Weights of a small GPT-style language model, trained from scratch on English Wikipedia: 4 heads of 32, MLP 448 SwiGLU.
Each number is 128 + 32 x the weight over the matrix's rms, rounded and kept within 0 to 255. Layers, rows and columns count from 0.

# layer 3 attention query, 128x128, rms 0.123, rows 0-24, columns 64-127
[[137 171 129 127 130 121 103 132 152 137 131 150 132 147 136 150 109 148 137 149 123 127 119 138 141 145 143 101  91 109  54 147 120 102 115 127 134  48 127 131 126 127 123 108 131 117 121 128 150  60  83 148 154  81 140 125 131 114 133 137 158 131 117 144]
 [106 156  98 169 147 142 121 175 108 135 125 148  87 127  95 134  83 147  58 155 143 131  97 148 158 123 169  69 106 138 104 152  86 129  95 145  99 133 116 146 126 124 100 129 115 138 111 106  78 116 141 175 123 113 131  89 156  99 140  87 144 151 120 143]
 [113 109 136 108  81 148 113 121 132 129 102 130 138 143 148 146 147 139 139 132 122 108 168  97 119 117 132 148 110 130 134 112 126 191 171 150 136 130 146 135 108 147 135 147 162 118 143 147 122 140 140 122  94  94 122 145  88 139 145 124 148 124 111 138]
 [118  69 151  71  89 159  89 120 139 134 120 146 149 163 112 125 136 133 195  97 141 121 150 106 141 144  61 159 134 124 127 103 142 119 189 134 163  97 135  68 125 123 156 179 171 107 124 198 172 147 149 120 108 113 137 191  58 165 123 138 123  86 114 123]
 [116 161 118 160 173 142 179 117 120 125 116 134 114 115 134 184 105 146  88 140  99 134 114 102 150  88 228 123 166 179 175 160 120 140 103 121 113 169 101 136 153 155 109  63  96 148 122 130  44  75 144 166 148 128 152 123 160  80 111  93 130 145 120 129]
 [148 202  96 174 148  25 236 164  60 132 130 123 127  30 102 115  81 158   0 171 115 126 108 202 111 119 255   7 193 189 114 210  84  90  19 109 106 198  24 246 113 144  94  46   0 191 107  53  41 116 124 130 167 207  94  54 237  25 149 151 132 243  99 130]
 [102 159  88 112  96  96 130 117 117 106 117 122 164 106 164  87 159 187 127 107 157 152  82 108 192 120  92 153 127 130 128 191 112 130 131  84 165 150 126  98  96  88 129  73 127 151 167 125 164 197 145 116 153 136 119 142 112  88 139 114 164 151 164 101]
 [158 155 118 149 110  97 127 117 110 157 115 102 127 150 133 110 118  56 141  66 124 159 133  97 108 111  92 114 121 111 117  80 143 113 162 147 144 168 141 119 114 136 135  74  83  81 139 115 129  90 100 161 166  91 133  77 139  92 118 115  33 131 122 146]
 [ 83 104  70  97 207 197  90 134 117 181 148 144 134 204  98  97 106 125 161 145 129  91 112 186  97 147  75 117  90  75 134 146 114 118 125  49 142 105 155  36 149 128 131 163 193 119  79 129 172 102 152 108 122 158 122  84 152 134 116 133 131 169 170 115]
 [ 95 110 112 121 153 217  68 106 135 125 134 167 134 231  88 160 146 129 194 129 144  89 151 134 131 143  51 179  93  91  93 145  96 162 140 125 186  98 179  95  96 134 124 182 234 118  80 164 188 121 185 123 121  81 111 149 112 167  80 128 162 125  97 136]
 [109  63 133 108 146 185  67  91 127 113 119 152 127 200 119 150 157 148 211 125 131 119 133 114 142 158  24 179 118  86 100 112 142 168 174 121 165 102 189  87  96 120 144 177 223  99 123 169 193 141 164 131 119 109 126 163  83 198 116 153 152 119 123 128]
 [175 150 153 122  84  72 180 154 139 135 107  88 156  66 162 110 121 121  70 118 137 174 115 128 115 122 164 111 158 132 159 116 118 111 113 118  97 158 104 157 147 102 151  99  76 128 140  80 107 153  70 113 121 157 108 126 129  94 154 124 100 126 105 131]
 [ 58  97 111 112 143 145 112 108 118  91 115 163  98 138  87 122 122 164 110 146 135  74 105 129 123 173 122 102 121 102 162 160 125 122 138 119 120 164 142 133  92 154  94 152 165 128 104 128 108  90 198 123 128 144 151 135 138 126  73 129 146 173 140 107]
 [115 137 115 143 135 122 132 105 106 130 109 142 154 100 126 123 124 125 119 128 140 104 152 130  95 136 151 129 140 159 117 151 126 137 110 128 124 155  92 135 101 146 150 126 106 172 155 116 107 125 154 117 152 141 129 130 135  90 138 139 128 132  93 123]
 [128 191 108 189 120 143 125  75 126 123  63 125  99 137 168 144 106 155 122 128 104  90 206 136 140 104 165 180 106 179 134 112 142 140  80 132 155  92 130 135 133 138 144 156 164 192 122 196 136 164 102 163  95 116  57 136 156 140 138 137 135 137  70 113]
 [100  88 130 161 156  81 121 111 130 129 189 186 132 105 121 147 116 187 111 175 136  94  87 126  83 118 169 165 121  96 136  87 135 118 147 136 129 173 120 105 158 105 101 152 140 139 153 135 136 136 120 140 120 156 133 167 105 147 166  99 100 136 113 100]
 [146 106 117 122 179 114 152 143 126 137 102 100 131 122 156 183 122 122 147 130 130 150 160  93 108 131 122 170 113  97 159 130 141 132 193  85 130 133 143 153 160 122 143 114 120 177 117 116 150  88 139 161 118 113  84 139 131  92 104  96 109 126  93 149]
 [148  95 168  81 109  72 196 132 119 184  76 130  99  93  77 130 119 127 149 138 100 105 156 159 154 109 128  80 180 101  92 159 168 141 125  99 123 131 117 149 169 181 181 144 159  89 113  89 133 121 144 145 172  95 138 146 104 144  91 133 118 126 138 160]
 [140  94 172  80 167 181  60 192 112 159 187  99 115 150  69 182 129 108 118  85  82 183 140 118 109 136 122  96 141 108 198 176 176 106 148 104 113 144 139  76 143 132 125 101 136 116  93 102 126 170 102 181 161 124 151 190 116 138 124 139  89 103 134 115]
 [140 127 133  97 167 194 118 180 119 146 111 174 137 123  97 171 150  92 140 142 128 129  92 106  96 140 134  59 118 156 178 102 124  75 162  99  55 127 110  91 150 126 130  92 123 171 166 146 154  98 151 123 107 112 158 174  99 151 126  99 111 119 110 114]
 [ 88 148  91 163 118 116 117 134 155 132 118 127 201 136 179 253 162 143 105 150 149 156 206 105 160 103 167 150 124 157 153 162 147 144 121 124 142 138 148  82 105 151  98 102 135 143  99  68 121 137  96 106  96 144 163 154 147 124 155 125  93 101  95 104]
 [167 120 193 115  98 120 134 158 148 135  79 113 115 177 149 213 133 118 105 144 234 117 125 107 101 143 101 143 198 124 121 132  72 136 120 100 139  76 135 152 100 125 193 155 118 107  96 131 141 140 147 161  84 154 122 176 117 106 117 122 206 128 112  78]
 [103 144 175 181 142 139  96 153 147 157  59 175 175 153  83 129 148 174  94  85 104 110 158 118 190  89 145  81 125 153 110 130 128 126  85  88 179 120 144  92 137 117 174  81 121 108 157  61 174 105  92 126 112 190 166 150 129 126 111 123 119 167 128 117]
 [ 96 126 130 113  97 149 108 152 160 150 122 147 132 139  82 127 119 175 114  90 116 105 101 112 169 142  99 129 115 108  40 145 100 120 203 131 119  95 193 146 113  91 132 147 136 133 107 148 190 152 154 154 179 193 106 126 136 129  73 136 154 146 146 123]
 [120 166 145 134  87 147 193 150 153 126 150 156 136 102 139 148  94 129  96 104 134 136 156 174 141 127 161 113 109 128 183 170 166 116 118 110  78  94 128  88 131 122 112 163 125 129 137 118 181 159 106  90 132 171 136 166 123 101 208  85 164  97 138 129]]
# layer 3 attention key, 128x128, rms 0.12, rows 0-23, columns 64-127
[[181 106 163 170  79 109 156 147 149 124 121 122 158  80  95 128 162 108  97 139 161 192 158 128 153 102 144 111  97 116 172 127 138  57 123 146 150 153 124 136 136 159 158 117  73 151 116 154 130 182 147 146 131 135 137 165 127 122 107 116 104 100 153 144]
 [101 102 160 131 130 103 139 138  99 145  92 120 138  99 135 139  93  97 126 187 130 122 122 131 132 119 141 158 150 103 156 115 102 144  96 140 131 186 126 145 137 143 123  81  97 146 164 131 124 117 125 125 110 156 131  67 155 115 152 139 143 139 108 127]
 [166 115 125 116 151 101 137 173 212 117 186 106 153 125 175 119 129 165 119  66 122 182 122  81 156 102 167  62 124 120 189 103 180 153 109 132 134  76 176  90 180  82 171 127  70 117 131 100 105 220 101  97 122  83 143 198  91 167 187  89  82  66 198 119]
 [154 119 127 149  81 114 158 102 142 125 163 130 152 131 109 132 161 128 110 125 156 179 167 140 139 122 131  80 100 135 130 132 105 107 167 112 109  93 123  91 132 122 140 159 112 124  91 115 119 157 116 121 169 115 143 147 100 142 108 113 129  82 137 124]
 [114 133 140 124 169 165 117 125 121 153 127 106 115 146 145 108 117 143 133 160 113 119 102 154 157 135 154 139 118 115 125 121 118 138 115 156 127 132 134 136 127 123 163 169  94 148 134 145 133 105 129 144 113 143 141 146 133 121 103 150 120 142 148 154]
 [118 127 102 148 121 124 121 117 142 118 112 111 145 131 119 128 110 123 122 111  99 149 123 124 136 136 125 138 121 130 112 135 157 151 131 128 128 109 149 144 147 120 135 138 124 110 131 120 136 136 138 120 107 123 122 149 123 118 133 138 121 153 122 146]
 [161 121 127 156 170 113 128 102 142 173  67 103 115 116 118 139 119 124 127  73 144 109 153 120  65 118 134 146 151 123 148 143 180 110 128 140 120  98  35 199 104 150 106 129 156 149  96 124 104 125 143 128 107 204 133 143 125 167 102 125 153 107 107 146]
 [183  62 117  73 112 115 139 110 124  86 148 138 154 108 129 175 131 149 135 129 154 163 158 125  72 174 155  90  92 139 132 157  84  87 130  91 114 137 130 190 131 142 135 147 152 134  80 142 119 131 164  98 109 108 105 117 128 136 157 160 168  99 128 133]
 [ 74 103 128 115 146 102 178 169 150 105 120 125 110 149 167 139  93  59 185 116 102 144 112  94 110  69 162 183 173 165 151 126 139 187 120 154  85 111 120 110  93 129 147 106  90 153 195 150 127  77  81 114 158 117 163  54 175  89 174 133 104 106 150 117]
 [159 130 148  75 135 104 179 177 189 144 156 103 126 115 199  89  97  98 146  83 133 159 123  99  97  66 143 102 140 159 141  92 152 153 112 159 105  87 121 124 102 131  78 133  87 131 183 150 116 147  65 112 145 104 187 117  92 149 167  89  90  97 202  84]
 [164 161 125 124 135  99 157 183 198 126 143 124 112 121 189 116 123 115 110 120 151 139 175 104 104  65 159 111 125 182 131  95 152 131 115 104 111  94  81 126 117 119  85 105 115 115 146 155 125 148  80 118 133  74 174 139 133 138 130 107  84 101 151 115]
 [126 138 117 165 103 138 129  59  82 111 124 143 161 141  51 143 154 165 122 192 109 146 151 147 172 161 113 133 109 110  81 176  89 118 143 124 144 139 175 136 108 131 191 128 157 157  86  85 122 113 171 155 117 182 103 129 146 111 103 166 161 150  95 141]
 [102 147 172  81 154 142 141 186 217 160 129 139  91 116 188 129 138  67 162  93 108  94  88 138  65  78 113 169 171 155 145 110 150 173 145 148 129 105 112 117 160 144  76 111 126 109 229 147 143  85  65 125 136 134 162 109 117 122 160 149  88 127 175  67]
 [215  92 180 111  55  93 160 227 255 174 136 145 149 141 224 129 170 128 168  16 125 159 177  69 145  28 137 157 132 139 234  45 149 172 189 121  94  15 174  28 145  98  97 197 146  81 129 160 137 216   0 118  94  21 247 239   8 231 165  69  30   7 255 112]
 [115 122 173 144 126 192  98 126 116 151 167 105 130 143  98 108  91 153 118 158 116 107 167 138 150 150 130 122 140  80 149 179 161 101 111 129 177 131  83 148  79 139 116 128  95 120 126 144  71 105 145  81 103 103 146 181 124 109 144 108 113 138 117 160]
 [102 184 166 105 136 163 198 135 135 101  60  60  93 115 142  93 237 156 147 139 129 108 121 159 123 117 120  91 128 160 113 160  66 106 137 123 153 121 109 118 175 125 102 122 109 102 144 169 152 150 138 130 171 145  86  90 145 118  74 122 144 137 156 154]
 [130 139 152 164 150 169 126 138 103 160 118 127 150 111 110 116  96 186 146 134 152  97 189  99 135 131 111 133 133 156  99 129 127 159  80 122 129 109 136 113  66 131 158 158 129 129 107 148 150 183 110  96  92 133 170 198 127 113  97 158 159 106 142 121]
 [105 112 139 199 167 151 113 113 162 114 128  87 137 195 106 127 137  91 113 141 127 161 125 134 192 166 151 190 106 113  99 112 168 103 136 128  86  97 120 115 119 140 111 156 148  97 169 152 128  99 165 117  65 133 146 146 154  60 156 156 129 166  84 120]
 [108 127 147 160 112 119 200  94 132  88 102 120  94 125 185 118  95 113  92 104 187 134 121  92 142 103 108 132 151 147 116 104  57 109 171 150 161 149 149 105 136 107 143 176 118 136 105 149 136 117 157  92 130  96 164 186 124 148  72 102  87 125 109 123]
 [110  98 189 169  94  86 158 113 103  90 134 168  78 149 155 152 169 138 134 102 162 180 122 138 123 109 103  82 120 106 116 131 134 134 108 103  93 117 125 116 154 134 106 140 110 108 115 139  98  97 122 146 142  91 167 104 125 162 146 137 151 133 108 114]
 [129 118 155 145 171 118 143  50  94 152 126 106 105 130 156 130  76 146 141  73 129 121  81 144  84 148 129 124 144  93 112 109 203 136 114 115 141 125 175 159  75 167 143 151 116 112  98 145 139 123 117 177 190 144 128 113 168 120 129 108 163 160 168 131]
 [ 75  89 150 128 146 152  91  87 104 151 191 112 155 143 120 150  74 131 112 153  74 130 173 118 159 137 126 102  96 172 171 102 141 113 113 212 121  79 133 132 146  93 117 132 132 181 160  78 147  95 147 132 135  97 109 133  92 163 167 134 121 153 122 123]
 [155 125 117 109 191 156 159  96  83  85 136 129  99 180 143 105 116 138 127 146 212 118  91 134 141 138 103 118 157 106 181 109 144 151 166 181 123 130 116 179  99 131 136 187 138 109 119 220  71 145 185 175  90 111 122 140 129 166 145 133  92 137 139 134]
 [123 168 157 130 171 137 117 109 149 115 140 141  45 105 115 142 119 137 164 150 160 134 115 104 132 106 130 179 124 123 197 109 179 169 154 164  77 145 121 115 106 162  91 139 137 165 138 177 119 136 124 141 115 132 147 156 143  90 111 161 150 176 148  55]]